config = dict(
    n_layer=16,
    d_model=576,
    n_head=7,
    n_kv_head=7,
    head_dim=64,
    d_mlp=1920,
    vocab_size=8192,
    activation='geglu',
    norm='rmsnorm',
    norm_place='pre',
    norm_eps=1e-06,
    positions='rope',
    rope_base=10000.0,
    rope_fraction=0.5,
    qk_norm=False,
    attn_scale=0.125,
    bias='none',
    tie_embeddings=True,
    parallel_block=False,
    init='uniform',
    init_std_qkv=0.0227,
    init_std_o=0.0,
    init_std_up=0.0227,
    init_std_down=0.0,
    optimizer='soap_variant',
    lr=0.00254,
    lr_mult_up=1.25,
    beta1=0.95,
    beta2=0.95,
    lr_head=0.007,
    grad_clip=1.0,
    warmup_steps=200,
    schedule='wsd',
    decay_fraction=0.736,
    decay_shape='linear',
    final_lr_fraction=0.0,
    batch_tokens=262144,
    seq_len=512,
    doc_mask=True,
    train_tokens=902600000,
    steps=3444,
    dataset='wikipedia_en',
)
Each number is 128 + 32 x the weight over its row's rms, rounded and kept within 0 to 255. Layers, rows and columns count from 0. Numbers have three digits each. The size before them is the row's rms in percent of the matrix's.

# q: layer 11 attention query, 448x576, rms 0.0546, rows 153-191, columns 448-511
# k: layer 11 attention key, 448x576, rms 0.0554, rows 153-191, columns 448-511
# v: layer 11 attention value, 448x576, rms 0.0726, rows 128-188, columns 448-511
# o: layer 11 attention output (transposed), 448x576, rms 0.0852, rows 128-188, columns 448-511
q153 101:088178123107153165129133112122129114150063121155150121138094159083118091171146161138143183136146142128128161138121118148091121104165127132130166141077083174095174133183122095073116108113115092
k153 084:161142104156098105107127044167119020138056102144154124247154134127150164140196134153129090115114099093104104142140142136093082129098153182194058129107119135136156094133091168130073091192149146
q154 096:050123097151118138086159147132156102114143147109107150087167051113112049185116122167162147107185079126129082103157136147168153179127137171120096108095141155137137159154148097135120147078126085
k154 099:122151170142163174122139171096134155042163154098132146108171147128096121118130166159140159141128110180141079100142153174145099136125200164140130107111118114147103084092081114125150112091175092
q155 091:100157143141138157133138119061170094112111069117129178097101139121118157108121084091161125157113127093175077121173206106088148133127174077152161061102130108146100115105167121082181116138148131
k155 095:149114127145166108181114118151093099148130154051127153126103099154165111129111082129126117113100121122156033134115133133175131140118128173183105132125146132147091146107102145114175135129110133
q156 094:091133098081151121082169146133149087191111101124086182098088103085170161128137144125109083118230130090180094105107126158139146101099164094153084100173161095121148145127151138111079175131180115
k156 096:153160101162179165143108138111099091153118139176185123147103154146076146106181113176115140087145109113163109161139120148111078124134158113133119164115213083108130088135171156082173118154143119
q157 094:125138116111101099122112104155181129115094113177086079100103111120159131126077121147091107181182052125122103161145147079144173137125143119175098141091168113135156211109164087136138138125092124
k157 092:143077091094141111121123192131150136110149033158154109080118135171148133135082116119139162095138089158111158154152146103111179105156118124131116171160143140112126140098071145132135166192116189
q158 101:152145096153119213109108128132101101149106044144105154161172115139085125151111142132121100109146163149104131098156137153114156049162110156105116197085108112127169154138191118128082110140125099
k158 102:110204108135099151175167167182136134125084076159107090075160164182102135091093154159129101172109121097130145098191133123093104164128166167119130124123155080128112105124128192164133108157130106
q159 097:122164128117139146153150124158104151101103113092147148071129149124172108163053208117140140168193135160154157145176113168133161117120124156132093167155140080156107164106128146138181181174107131
k159 098:126100128155062092155079066087170162153086078090114152186149142146149135158116170141132140129108141122143162122082153147085148120128086154177099132139089123072115166165168078134134085131107090
q160 098:120111067163129132109188100144080083133143092114146080118153139099062134123135070160156132104072131169091144131114100109111150154120072124120137080128119151137171201147098155117176132152111190
k160 104:100154111112170146151134142134138091156139131105155129130190100103117108133181142122122127147132094106091123084051171086105104133149092131079122114087091093154202155117120114124086113121116185
q161 093:130111168126146117128163113144113114114144174225162111131111155165096084140107121142098135095114120110125118139128109136110141128104112100096106117120123160110084086130127186027124126092146089
k161 090:087093175124071187188100126140162131119162169143175107172152136139113071032127113142075138056154207108163209117142133108130103126173116151151118120128161143128119079074115115108181100143122133
q162 091:137170154072127155132165122135165143126147097115168114123190153107134157153144182154172043128153133144113207157167094155170143110085059162121140128154100102124171129105149141111148146079062128
k162 092:107191146128096157130159117160107132129093114164115127077188117102136166107093108130147040153179148130168142104144090145140152179133130108113121194164125133120136158110149110136118130121162086
q163 094:130058112206114089089152137093137154100133117159123160158097124188132132138151118211111154146109136140062015096150127091146057167138115113111122137120103120167119108142143072182152140125119105
k163 095:105081139134139106101125161100082154113076126061065136122073128160071160118120124151083105138105109122118102114129132141121125057192132103137168087066098142106069110112094150139108141083126128
q164 091:133106127117116147157139081177108114151112082133136129163087083100072090177142135109144133148051086141151140165129102104124175098113094151121072157150168090124129153073108155128136138127153144
k164 093:097134112146141185153123053188102113131159125145152174161104063110133105138116105126241084106105093171116104173123106166116141194164211130119117191154177144181156114013094134159155121119105148
q165 092:074156168168158165153140060142177154089141080158173194151099107141186118186088187093182094152164154132100108100090129176113110122146113158182154146117085143172178129151163124120108122125115099
k165 094:019098129084109119085113108107158156064060111124129130168075103102130098093103133088116113156157187218185099126128122125130135091138117154131141148125125142133169166060151081093119148159120143
q166 089:070150156139183181105118072176159120086093153188106146132132122181102111120165112147142081125160096181147148111122057107191100128107133103181136125156138133107106130173061180111106163138160129
k166 092:116104106097157146120097155130084071120061113144111136114153156085100162099172163155134067115144134110163094096168133170153100125104165069128100154099121059128129116176103124123143117185144124
q167 097:141133117099173124139165096161217137133121117103150115133126116104149172113164120147151091162159154117131150175165125131107074118117166155152122160144164129184114095161156122142132144093159120
k167 097:217140099124116119119111115166140119122128103117146097106129069149116181089119107144165090147112128152105139161108112154140144121120191140149138166082129113161063128161143130106194102085133141
q168 098:161106147111105192195111146145113079165172157183059128072124073130113185154150150096183095167116133187123093208130163137140117100127134157129179137052118097084143163126028099148144177124128118
k168 099:212115120142140166151140092118134098124091125130091067115102122121104168075110160113187126102130118149134101162155117143131126158113174147071113130087147105133120187108028112112182199110113124
q169 097:186139110121102085105129136125083128108091111146142114145112139081134153183116114098139097112121114131130145138183060105117036175119155120110133131153161092152103159145168121119105135159136158
k169 097:156119132134131068177141086139148126153111125170149105103093143151117070140171147103081072148126085136090176133114100123148080153138163098089133142134082121081166103090156091130139119077102188
q170 091:135111161100092156189143119100114136110126080137138125139179165173094103141177080181106126139171105119243126120101124114083112122133152111124116185099101120156159116169155109127175113163159096
k170 092:161108154086163070128134170149077147098145067125094072119095163127089086062099117111140165089166160121142134170096162150124127074078139087088143146138097119155211193127193187083131159125166115
q171 093:097140187140131106126130112136138118146129109071162161162062076129128150154167104160140091117132100127123022163139115143104127089141109074130161089140113162170173134125126160114095126128107079
k171 095:075142106136149145108136130077119135122132126109123082188109084114157111120110141154138120106098096122109099111126117054078101126149108065145120131055106148135163129092133095117121175131133120
q172 095:132165101094148118140112136146120157103095131082130126117078123101132164111135107072117117121091132148127215084101154031199152171095089158134137113117152193116158108138149082129129095135123136
k172 096:143176113142187131115134134142176094126101157069124135116167123086123130146082125182076095158120101161173144131091153077103149095122072170157122121200081129106084141124162057162144149093222066
q173 093:109207111134158088169199116248157105112087070110097158114109175128118158187122140091134137149119125124111137074166107161063102051044143142087116099148115037072093088135186119098136088134081095
k173 095:181149122085195081102113100144072092070162096178153188141136130106151077140141135143140095162120155100118183088210076124127118137093121136171136164146131083170150132062167119113181133125126142
q174 093:155205098136126149131047123119112171093102081089149100160100138202054204138075150112229195127164129139187177080148116123156187175178123059119136164077143109178181187163122117139165157085205097
k174 094:088130165067114068118081132114148142102085169116122131141102121150166229125090175058193158122132125125178116085111114076126135117114099117145143132120128191223178122156142152125135087088208128
q175 097:207190103119100109123188184125165138122101100128146123158087113079152182135104151123156154197148154110140101132206157115070242101142057123161097186138091124171154092122190161173097164221083131
k175 097:162134131096161057093123164087193142098110117096075097115073159156075112124102170083140200128092154124142138155093094165158123136133131128122135132124092149133155109185169119119138108166120075
q176 086:112159112117155084109165119228109154155111116107195157152081131147087162097064120159179083096103106113101135127136122127121160152089148159093127110088088134045171206170167066152078108193116121
k176 088:141153119147203115118161144139117124099108158176134189128103138110209130120133138131116107113151094088095121190097160172109136156123115182168102082157121121112169143064136110193113144145142107
q177 095:105122127060157179130147135154114122131108132111117124141126150071101184156145102095161140204162171139116089052070111134120107135153115106185134168143117092135097159107100116138124111168134130
k177 098:153136104115156131169114082099118209125162178173134125160117130139097116141143126157067125089131139127033147107114137140125110152156094117088136193107134081064137086164199109102148147144157099
q178 093:166137203106145134108132056085071090146121141101151103081023090183138130148162045167210115194119154144121065141088117139112130168143141118141109138113151163137174119127120127139155132065152138
k178 097:111161146078140142083122079122112127100086168087118172154079124122075137109148132133135175127149059131127167127098129075167152197126167102181105147140155110130106128136130112130144133108083112
q179 095:150152154091179080079184164178118167152116152128096140130155125085074097076109111117100157107128142169176131161120145120122110146195137080142096114122121123077045171142141164115141121091123128
k179 092:091138158103106121146095161130101134119042136124131120161156097154089139140108090073140099101179167156186156103186088147145128131165146170144123093101119142136112034154115041144078172176085088
q180 098:139104120108089132150178065069159059146113133156117118149136105142142067140084080116142115107165107098057172133080132201118112159136151100169130166171086137132151175083112120106108121165153119
k180 095:118130119123108049111167122116104073099062132119176135155095132137103162120100095120157131126165166140098188106094122112091144104104183062120100188124121097153151124123136072044140098117143126
q181 094:079100132120089111145159066092182147069166193172184112156111159134134136122120160200088147141158144098125105125130071091102149162130136123084042083090166114204153169099151212098112122191143137
k181 096:086108119096112093118132104145106069096122105068130042149119128132143106110127127174125152086054133119055113099153124058150123152116103105100098117126125073087129151180095149158116124165104110
q182 091:164145130174176169144164131162118170180156171186131078136144123200161129132157094126167075155136094159113174116128095140132096162190101158148129111137181120124138107106112139086109148169165126
k182 091:116136157123153111113125081105142176127095091177145143085144137126140089167161072114140185117171114172117208162047165091114152129144133150186148124165141139151141080102110111086120105125141155
q183 097:157187108118111166159100134121111112130135156043081083113139170104093174084111094144153126074149192086095160131139155099147164149140120115144116105152129112105132138136194066128125192097153110
k183 099:096126095145123095109094160080132143118105163174047142112132173132130154103143145126055135148178104100104087174191186131081081150098175115056159063122148132123116168132156076089097188101108127
q184 091:190133060095207157134174115113149155109085111135161146068139147113119129171220158108156185143071176082186118137160174193135178120119088144145109169101146097146111129113144146124107121155123153
k184 092:109176037173148114099150084158101164156159114129133198129108195162146146135138117142140115117120110101169104098152103178124122143171146056132079157120105120129119148120123107105140153179114079
q185 093:084131127119106071114161132162168114121106175189111144184083122114142113036159130114053112115122186122126147107104162147119142145076131106089117170149178122120113104144110079148133146159120111
k185 099:150091136121127171192190096157156158108090120166135103106179083144153168080029104129117098069155140103143126113101089105152050143140134115202136130103157114191124154126133130166150105144132159
q186 090:127178037196121172120114129113141086173149169153133111144058122176160110129104101102135186117145153122090114196106089105084069125146156150149105141154121139129152103105117151158160106122143151
k186 094:122129108128147141053126125150134075142136127118103079076057147159178062070097138172115087085099102117112107083106110161043139100090108151109074141180167131148134132092150136157155143103156137
q187 095:113117087109145158096141158081113101098167124152101204133114147125149137128167158064134119120085066134085150175134085165123114126186113125115184179077118106131110092084167118105078090144100123
k187 098:099089103123134142139076129158094129116122129140164189194093141149148129160161147112128164102120077147132086107168108105140138112212149135147149135116051176039152142157190121115078140079124091
q188 093:084088101116165127074200163122076113148149093047118086145133098114155100050163162157112127141125103187157143077096118088112115116144154140178124133151101131164144137146075125154155126121069131
k188 094:151151043109192150137175143164161147159130101115128129126148125112123135068103101130122144122077181140097125176138156192103151132127139135140178156147080137090174125148115143135117108047197113
q189 089:131144176147067128158190149117141134117169110129149110123137170095164132157116111139157156086216170118121114120158141167124211088034152086095168103104155158151083149135075137081145116106119153
k189 091:131105128104149150127174162170141136186141119061122102068050128148127132159102159129149153123171129070105111094087126133119134125177093120124132059101120129148061121124136118076140177102133141
q190 094:059151140107172155174140092132085078132118018142092143229073078111131098147136107133126117135187107121139121184134102125172116130119178087121130114106087097102135192147092151134117096132086104
k190 094:151124185158114098092165182146135125127121106180173251104120073113087107135140066149182103067153125159155140110114140084185068135147186135157216153097131145081218129219158097180122179123089104
q191 097:072158168185116199186115114150126108095089106130170186169170131216159118101120153160150131121116108100110125115083153139144090130105171095108126153160145151101121137105132091137114140105127114
k191 099:145148088140117160125145128124126176093097106147107186096122112122144154107152158103136174188116056159157131197123182152176187113069177116115164157129128158143074179144115152101129151153144155
v128 094:101142119121240120106057131057158136177163134117094126152076107181139179137128126133153169166112129144124124128110137138178117131075141094109134163155177124165175124167150116154111160130055143
o128 098:106091146210034204089123134174152178078115129111184133098138117155133087119150125139111088131170137106131145143160151124169108038106157142140106138091097156089098103135164097104116113124118131
v129 096:091083153104145104062124176127131180082124070052102056076124110179170116095123115126142094107134101121154079065086190123185129149153136140143136092098146134158116145157109119147164157134148118
o129 097:149155106057102112096088150167151142070098140137109116136137172140140099112147148132131156176135125165092223097127082166099116090076134115113136144094110091121154133114142161096117146131132093
v130 099:172122115081108156180138136161150154142083137081093177156092106060110102185101137146131133150149106148202147101065120162117109117149133111130088125127200104112161138146129178130116129173130135
o130 099:115103117142130092124107113092108117128142087120069035083118095106163141163128077138149086121167160116075093174149093115133165103138160121131157125089120076139155183133128070109066159107112119
v131 097:101103117150124108047075153073142130164093167133203157112075135098142171126115136116152121122110142118111072104124068149166163101126109062091124202145083108067110093162183146162157126140138137
o131 100:132110146132117133191164161108159135118116142137137117183170135143114098151128082127113169128103090128154109209145118159053149102088135159150074099086093098098141156134076133119081144137116148
v132 092:122129127143157150106156143146099143120114167126123117191104125113129143079118159087100122120149130096145042064115147118080172125138102070117189092108189149180141102116099077147089128120114134
o132 096:130124133051059166124110079127141123105119128167108152077138121092115115159076116143135149109107084131135189157093158115159096100139189147142164113206162150105108132104098130135162170122177091
v133 098:113180143124098114083255141147150133125178139111172152103154092130129129110193166134148173121147142169174061115174143131158081119119117112125105128096124116137117095115133113144128086142176143
o133 099:101115145110138180151087130128124117194112171107150202175044152192148176105090143131157092094124119115088163133157099108120158071120176168101165167147138147128103132131170101160094143117140074
v134 100:122171125102200093055139114088160137100115167041129086118139146070180170135105133084143104169126183094105100143081133159201077112164104096152099126129169115144130133060167056135205166144142118
o134 103:103127106178133158085105136128167116165152112104121127198121139090080124074166117135081168100138148104178174167137141157091096097173126158103085132112095168139154131072111167153074176128126069
v135 096:131159159150159092138133121110154173128118151141095127214132185099150091139161121114142140099109181149076107131132182064155086182153101182138165140081130130144150125162105160129124145132173160
o135 101:098147129087103111131106165121149124093103107119136110102183108142116101109123188138154084124098168121120195107140093139156154108168134108136133096109162130127094143091112160142126149106132109
v136 100:100132141156131124125146133140141120091048134117120142117125128137131121169141145086152121139087137153145154153094114139164155112164123218144116140182121132132127145133089108078137145090203185
o136 105:133156132148173109115120128127109118128224178118149131169132179129118156106113087138149091156152093105136088096157109135088121148112177109133175171149085184092106077136155156163171156144105107
v137 103:123096119105107187166131145151177118157169155095157151132111083128139088114156097162099098113141149056109088161114158163068086103175127126086129136092179112141162110145103163093129110094037171
o137 106:120142144103149104140099136152174121048098133187112096078133132203181177145084151061120103137100076134147191090129058130141137130069181129145121127152154142116123159149188053145091189080190117
v138 105:095122101163118112141152112161113108120095129133192161175158099144122112134162091146133124155097141029099125117124125080178161165069112110121141126099115113155207098114112096109154120116158114
o138 106:140169140112153156122135199145108145199153150157126134070139121158152085115118126089158128131117125135181121174112147100098157123130182132161112128167150130188104131176122118092148125094149125
v139 097:139164125105127160091115156124154110144133155145086103149126173128112209115099140159111108135127121105134067141166153119181149114094103167122134129102121144123167090088149124127118133180137163
o139 096:125126103115098129133146123102158141130115100103153155129139122128145126096178139107150118158158116164200127089140119161107124124146103167175084128168135168135221150116122141180126151121117126
v140 096:127166107101128138152147116112144131089115146122109116088138072132155147105106116134151111130120151156107084172100186139119099140138188095113164171113123159130096168145138149140151155091131160
o140 103:095143150110145030156160146163149148128139153174098167126190130121121146098127133094129197134175136172213152102208101130112154169117101141158113117121126085107166124163152153111168158197116143
v141 096:112103059125117126092143126125117125136062171140158136137160056163149143129159091090171179099132120127138156187132116098147159102139095046119144159115095128132161094123220118187072155127138140
o141 098:154112182152152148126124084126127142150154112174177154222138174116170071141077158115096105102109112139126125146125132161101146141038120160111145103157142065080124171151084110083169180097100145
v142 102:127038155080155163150125071134131152102115170108106103122080169128107199065115108108118133123129121134073109138128159086140178139125098132149096114125157167136161117122047163025168103174128175
o142 104:096171120163108110068179138150141112128055076113140101143187160120146095189097139147211120159073123084117201133141122067113099150109108156119118120143099140165171150097203169190063143136124047
v143 098:090169165139073156101120138174104125145171123107132081124107115104171096094103095154130113107150084084093176092118117124131208171119095147151099123138059142135133114131113098111134095181099136
o143 099:128103139109127138074126139139085118170052161103095157115106122106183213066165147139166141130131159151155091119151144103086150081105098088091123153099201164101134099123145073111133116154125099
v144 093:178107067131071097118160186110133161067142170118148164181181102149159148115137164136162096116104151181152105102212189116167122083166129120161118197095162145138134163158035066141111112103095124
o144 097:157126155173121091111141120130098141181175094147158135160092131125112091108181146117093111097107105142138144101101080148091153170086155141142146113131182122110154150160102194130146111102155108
v145 103:151177130113124149156120138170108126186166048153159150150151102088160166147108141142076118157145186141122102136113103136115115103127162224138056177142130103130141122149156126212119144146175108
o145 108:154107144120087096151120114132141149077160195093159107147106135149121114089108125232165097127169096107134135108135110132166150128097142066142157122045076150128136178111107094089147106079144117
v146 095:087084136140092122081167085082134137187088133131155133152126062132176142139143105123117124152125166079040129106121106143166155126161121099141107160145125121136138172099118120109154154114165165
o146 095:130111127150154090125128138155198103134150149176114120124105104105163142076126103094126097211093176117143092153136127097044138114144089139067147123111140130102091114126163121138153119153092080
v147 095:115152154136126179123102144136117150124149117123155105152107144143154131142126127121115158051157114116104122158186104134093134099119092114103162072063093100072109124166130179146171132153133133
o147 098:063069175104130102108112174104199175108129089184125124066179148144111136125080120125104078150195117142096114139075131117138131179140141100104099064068123110137072120039130111127116132172137124
v148 102:168107126122164137145235106117154162121152135072116119101154220066120146191153149120123162180128170194121108084169119132126198145192115156138118159125183151116119176073150104141107119114183137
o148 105:082147148121116143153100092149117147140109109169144149174118045198154158122110165120096105111141061124197140145088156113142070122133111069130227132137099123183143130118113146185135162116110138
v149 100:135208074152095156138146124142079095125123121097089105156154131112090148071143096121049121148096073152110128103165152117099116154106163138110149175151105116128105118100111143151088101163144138
o149 104:154115149109059112117128151185116144136113106128154116105099124120191112216084091139117190117152096099129102103191136090130138138110084127159174077122159127181149144205112099103159176020074120
v150 095:162124141131138145135063166150180112179121170080117231091120132129141162175140161018153130178203085176073150118160169167134149112152117126162073121114217149124101098155084159150142171171108144
o150 097:158135111119169120165155149176196110062108143126154154118115114121197123128071120181028126065115135097133138158098116160127135093138116160166055105137140104130188103129173160194093118178156111
v151 099:081147158149135126153138161128101163174109091131103143099141106156173154147166104122111158064107116098147139115110119121131133108146153103109121124039107133121133139172093112142155137163065127
o151 108:161140047078147099110102099143147116091110123115156140106127160198131143126086139110171146166086097154108166081146118149113142137117093159106186168164116138131138143103161115126162124102130179
v152 107:142196092209141223135134150113105169142122191208130084121111143103146129109082146149160147214203127088095111131163165162132121140127155167093117112164112096081134146129121073083086137102136121
o152 106:124090153115121097102135101104158122115154130147122091197121061179126134081152102107089154173096108090097125125092087097109150132144141067091137134091168106149110130129161127098188061111136124
v153 098:056101099108148049140150157128138122143150092142108121091129135130131100130113124176101112138107086153087146110189109139174142050112121186124094124212086120096148127109174143166127086143083142
o153 101:109201129121120156173086132123157103078127097124166113113097100145096151149137110133148138132141131104222116159093154118139106200185157142115161109073083119141112138044154126125166216148116099
v154 102:166185127131073150130118129165129144139201146109129064135128114171148137122179164128152118111075205101096124164105118145101122115126067161098098151218167136132115086092137145154153127110128140
o154 102:165133157098125092079146128149115123129089074129085122131159133123113090072115102165148109104156069104187154026180142130155111166197119139140158177074089170123125139126076137212097136134154109
v155 104:137094064082084210195070163044172193167150105147104107161132122172137192165140120140136162193125121126075112134155105139143193151185120150132148163092170130128071134121103109194144111128066133
o155 109:153120171177129091123168094138106134127096129111126024177206169091133065107147112125089128088082094122188180136139119120154102151112133164113080066177119120056146102138106162086142139155166113
v156 097:120127101172168118107131114133133102091092050131139074187085067170143067123139106166134107065192115162195136076121112157117161168104171064182105125141101129072089120091160115117135117144119129
o156 102:126130148104083135125151152157098123127181126077110066114179088132149128135092103145165186107107167101151172118174120078130101170141173145113178106135137091139143163098103095087127100146128164
v157 100:112132153120159119117142102126149112099135132079149204149155136149118132121091129078107110114174128128150134150175192116164069102081145177112101145157150161128224129156174179154146188137198127
o157 102:140109044115111130054137181121121077115119101130110098093112081101104154130148100109073146113136128153135128106098133130061130128117089141138127115074117154104093125118114227107109130157074133
v158 093:202119125073099118197111099090114136108088142096137158155142118112167100175101142161153115144141113139129166134122150116068102167092148156143116160075160136114098132066066063117153081145132167
o158 094:075168092151168096065184094126174156095101121095088145103126103122107098141186087129125154050096122160109176115167113109176090113147120156151098133114133110170098137159182100171163129133088086
v159 092:057109140131100138113111095154101123180078084159125097126101135144074201127146093080132137159182107154136104098090123112114117111102204164111132086128140136132137095140119131183186112102151120
o159 099:116167089095156089183158143100171131154127138155122087101090166116165136142121128103135133162129085129175163158164145218118101154143205094086124127135165115087089184093122172081101138161126172
v160 093:093182099110150148189122087084183156152143139100130126158154070100127108191071169123109131177099129102109076144201129099126138108156062135115111159073128129127130152116168122114130108157145127
o160 099:160073161097116153105149150117147120174165122143139138153120144118120142117149068112156134058137117106122179084068147118148095095156135147168148157176117117088152060067091148138133090099180134
v161 097:138181141140110177132121131132130155215093150080146130138139161148104103105040097122104151110105183107184161098181158138160131142132116160150130128139127141141131121144127128130140130124170139
o161 101:132100134144145157165088089112100063129150108133096100100141084104105127209192128142161174139130096098028131124143086117145107140074067155142095146095128120103193124113162161085154175134092116
v162 101:142143147121141129134133119097123204096183150156147169112146144129175085113088106222134174083119111078152148083121127059118198150079117180088117094109154125123162152110105121173136121104098117
o162 105:175118144150106146144105093126100146147177086066102100118112092105081193140175159091124077145131098109138123140183153178125054174211124115153176166165123104149106156111137110175124141140126101
v163 094:139137102114130108141104132171141137091089102166149162108109122012125084155114130153122095117048108100138056134141133130102120091146144117154108057145101119096141153109178151105139117195048111
o163 101:173124079115120144124152202125143091126128097121125136104062115163065126112101112088035104163123143110123062109092174146170135114138128129134158172126115182139132178148055095107141096134125152
v164 101:084166181065163108168129059111123077141100116141201094094143093074165146112171112140088133195102073121101139184132120153130139185122118077161134069142116146154119105090103080127153089106154147
o164 105:153142107148102150112114197192108166116126090169107161085102164113131125199095150057141163096143190122154140128136163150187140105101088134087114176084128192122091124109153118107145167130087107
v165 097:171154149125082188174001113140125160181157153142086046102100157119158101102146150117137167095166114197110112121100045174129132117119175151150100108129142118146187125142167163127124122138090128
o165 103:103063117165134149126151142142126118039159145103115149138172142105128201148150149093160163142125145080141136119109164160133123127109124146092125126120080135098141140153120157154160118145151167
v166 097:080117105072044110115165133118209139126133153120086112127130124076147095011107107149121130193114086146141117088181166139149145200190116128161097120132118127132128137134092122146087160130174110
o166 101:184193115119103121124129061128120075166126079170163111134121115150178165139188145145131068136116070092153113189042124172053132131103102106160104137175157080101125131116088112131098132169142108
v167 097:100155115171135157183138145131135096145070092134097135125131119181131162174110131150118144125120098077119137191117123148148100123110155123176126162155124131154156197123193148121118103134138119
o167 104:106088099131106077141122141150102184109143164129133089142128147143102096094091113147168211149143184092115074061099166157118175124111105088114125030109128155103113086119094110097104107127138152
v168 097:154145146060139129108121077075160137180141135114142125124142096098152127187113105053118174096133090134116138163141175099106125100071112155129129098139145122116125138152175159139102146105165115
o168 104:131169038136101094087142117173100090103064127111165180126076116125098048135111094125144131119129082132147070145131156149062068164092147117131078135119063110148123156070110156116110136153127100
v169 099:163069148137192099102196196131120216126165160124157121116148101090097154067127116150122154142105102102107162113125174140170073154113122133133102095055093124113132126059150146101107086163057130
o169 103:103145139110102122202079088165162111152023028097106118098103117165127176156111158116123147185123127154115128092201142115106150111155135128143107125171127149172107137142160153135064105148189116
v170 105:126103088124092071091119129140083126066081151165100152108123103177136159156130098154117103149126065150072182125133092149154025157136134090159016140131147089109073156131116161148139125144165126
o170 105:136152134149134164165142122099095157112097135095083110167155128129153190124137116103172181140130148158103119109091097157139145141124118148145123159121174124176200192154060108131130150097078158
v171 097:086181140109140146095172155160112120117143108085119166137084165078123101111140132092134144093143101096136099087149115171073139103122140121104131133071121108139142106120188143139175129163163099
o171 102:157061120136081103133094135110057143112114141080143070119144131146115134154098125119150092067128143235112118105079136091156125126120132118116065078127140120098094083144121146122157069170112136
v172 092:130120112139152116182140127117194181105083100134111105151139141140078156124115111121122143177119104153185053130134152144199171130154125122125147129085103142091140119131109096071152140146101147
o172 099:128116148131119144112064145137093103179144120101137153097094128184154202091112174125153137147137144127149132104133071148086151121108101132107151154179103116158126065110142147112145132066148105
v173 104:129118091142172129163130122146135149135137165153110165103148107101094147186163143193105060084131166137102126143112090134128123143144108194108077111071081125076102092144159117101089139177160122
o173 105:074115139151089130078109155082098159106167151083146120132107108143165098087150086111143157132185135124144105060137152079147098117119164106119205122159106114133117104111119090170070132108124149
v174 098:080134119091145098147107154125070108180078120093108098134155144149132144112082107063129104066108130115137192084119118124171101095145148132123165144102120131092125128093119078197160081118209122
o174 099:135115121124170130131186148096215143134181109149110089158087077187141137154152151130175187131143110152149134077161148095176114112101110158078097137080147128186154116186153107068127131096074175
v175 097:045086175046116082118109183104118138123110130093123122115156145154161082139094132068136121073134142131132133127141076139179125163104107090155132060133141150146164121084148090176176145092100131
o175 102:125113143097136133146158156130112077128112115129132176113155143134147134142124099111077152148136077152097126133085130126100137112171140140106108168148160164138082084164094170142085129151127132
v176 101:115099121155107163055182117093186160094121132081139095143126128079075132142154140121162128110137123104157158149150168145127101191096131066123107090113203130128166109203133185112153104082117152
o176 101:102110157102147081155136132168168146119105144142178159103178174109122183144085125110113118147103086072087105140159117133134146101116192187144166181138093082124113106079172131140061120151097111
v177 095:153174074139131134099149175099187121161110129108117221068085102135148174143128151104089105143134164118110171135167112151133093155180152184123137095114137138134107119106119113114102130140123135
o177 102:091134171155163132180126119105111142057134128118158113141140125148130051118172098152125102088134056170156146059111191136115130155149180118147172106135140172112165121141072114132135150114114115
v178 099:088113166110118103126067106141137161121116112160151109131115116134127080139116139171083087101171134164166109096123067090167113086137109160078100115079138121113205068140111129175126073136111133
o178 102:122087114086132162130171173093090124165103117056114114100105184134129192105129069120158197184155126103134092120122089203088113138078115118143086178153114099146144122131072107070168129156114123
v179 094:129118130169150134118169122177118121141108055102160152155157070059095152093129120089152100081092088103091155117148089141121072091084172163111081120170177139103164109128121100143078138126078135
o179 100:110117177091157174067095131103129127097144157068111098100007118146114177155108082120099174155115125150102148131208132074127164122188119094143179161141100140164123153173132108134161098122135106
v180 106:107185089238123104097139144105166087145126123188232160104111141146127135055143153081155153157091101080107086089132104104152137174093131151145118096164147116200149096166110130153174101120137128
o180 107:131162149114059153155148105133155180070174192139170162100128130127110156112125090123136064123141136186128110182105124055115128113140101131128112183128144148175141150087134154165119157099176136
v181 097:153105089123131174131166090120125151086161163115139156126141081150162113130182130166131094101133096169091137164098139131098165111093131150147094125132167109123150131118134127092117143105147140
o181 101:090094175145133134154123154141140163163168141104077169158139134164147132156111152115199177099126143201104109154166140146153105142170102097114080159114091128124131144125062158108065189157090110
v182 094:108144107152118077130076161053138097119100106136144112125096115109126123166103094070094153129108147172170131075094113099188148105225167064105091162152114118093138102147093107138112159110143128
o182 102:117153170115097160100099115144091117177148136169147124055079099128167146074104114149147086077204126119104100176089105120076111109093091116140129128151110130089162152115124108139139132146142148
v183 096:153131140147162103098162161083082074113150153110129114174137136083137159085141135146149110139171140114128126099156144114145117151174106099133043154155100125123178121151145119165129083115238123
o183 098:161150143188102148225107119162151155116178121125159094192177097196169129120105159124066144115145117098145066159100151063125167098160159105088103099083144127129108126146162095073187085186102121
v184 094:102078131010187075088181116098058117157120145090152173134108132077090119128175099137121146183136120100080113114123116120081155160089100169109068171087130128111144136106083160152099091123063092
o184 100:122171143148121134126092104100118094113127130181101071100148150128122116142095101122111115165148143148152110104154136080107165110133089115055152109175101074113099151079162118116162127160157081
v185 095:124129089074166124093146196165132117111081050100102110069085161119150205144142093074139118088168106116137198153164135129195131122136096155121182148102142121082132150121111137136140140152081116
o185 100:085130163112081078112128080118160129101083108114205119123141126083060112151159203173114154185067149126121172101120150129134185127123081179087099110140136197113085120147160078125127095122160157
v186 101:209163075104079095141109145101085073180124150162089153119140181142070093189141118132201123128138096112150112149135129164031152085096137140135104139141178116148085130119110136067146132116111129
o186 106:119109150184111099094071100120149140092155137086129163146127129173112106166057119092146131130189154166156138140103116067206100179151122148126049098128106071100185140145082086149115148083160036
v187 097:147140130119124128112175116140126071180155140086125181102112072145130093128109157161157123168188090069136139131129169076164090121098159137117152155125079122110109111131102114160139119161129094
o187 098:136117133132152122131161114129126093129058137177078075154128180109148154104167117186141172126161158194143112136156085169120174197128136124164070116075119029100098114129156157168092066123103137
v188 098:139153165085096066137150153125105116049043120092188162115058164132141136111150086127155155166177141122138143144119055112079081105052110143144132156078140104137096169135130098211143116132097144
o188 101:103078115139114145174153133099117177172152113158070094106205116119102141138114187215089107105159103128128154148112109150190145076141182158071125135120120132122158123131049172089124142136127131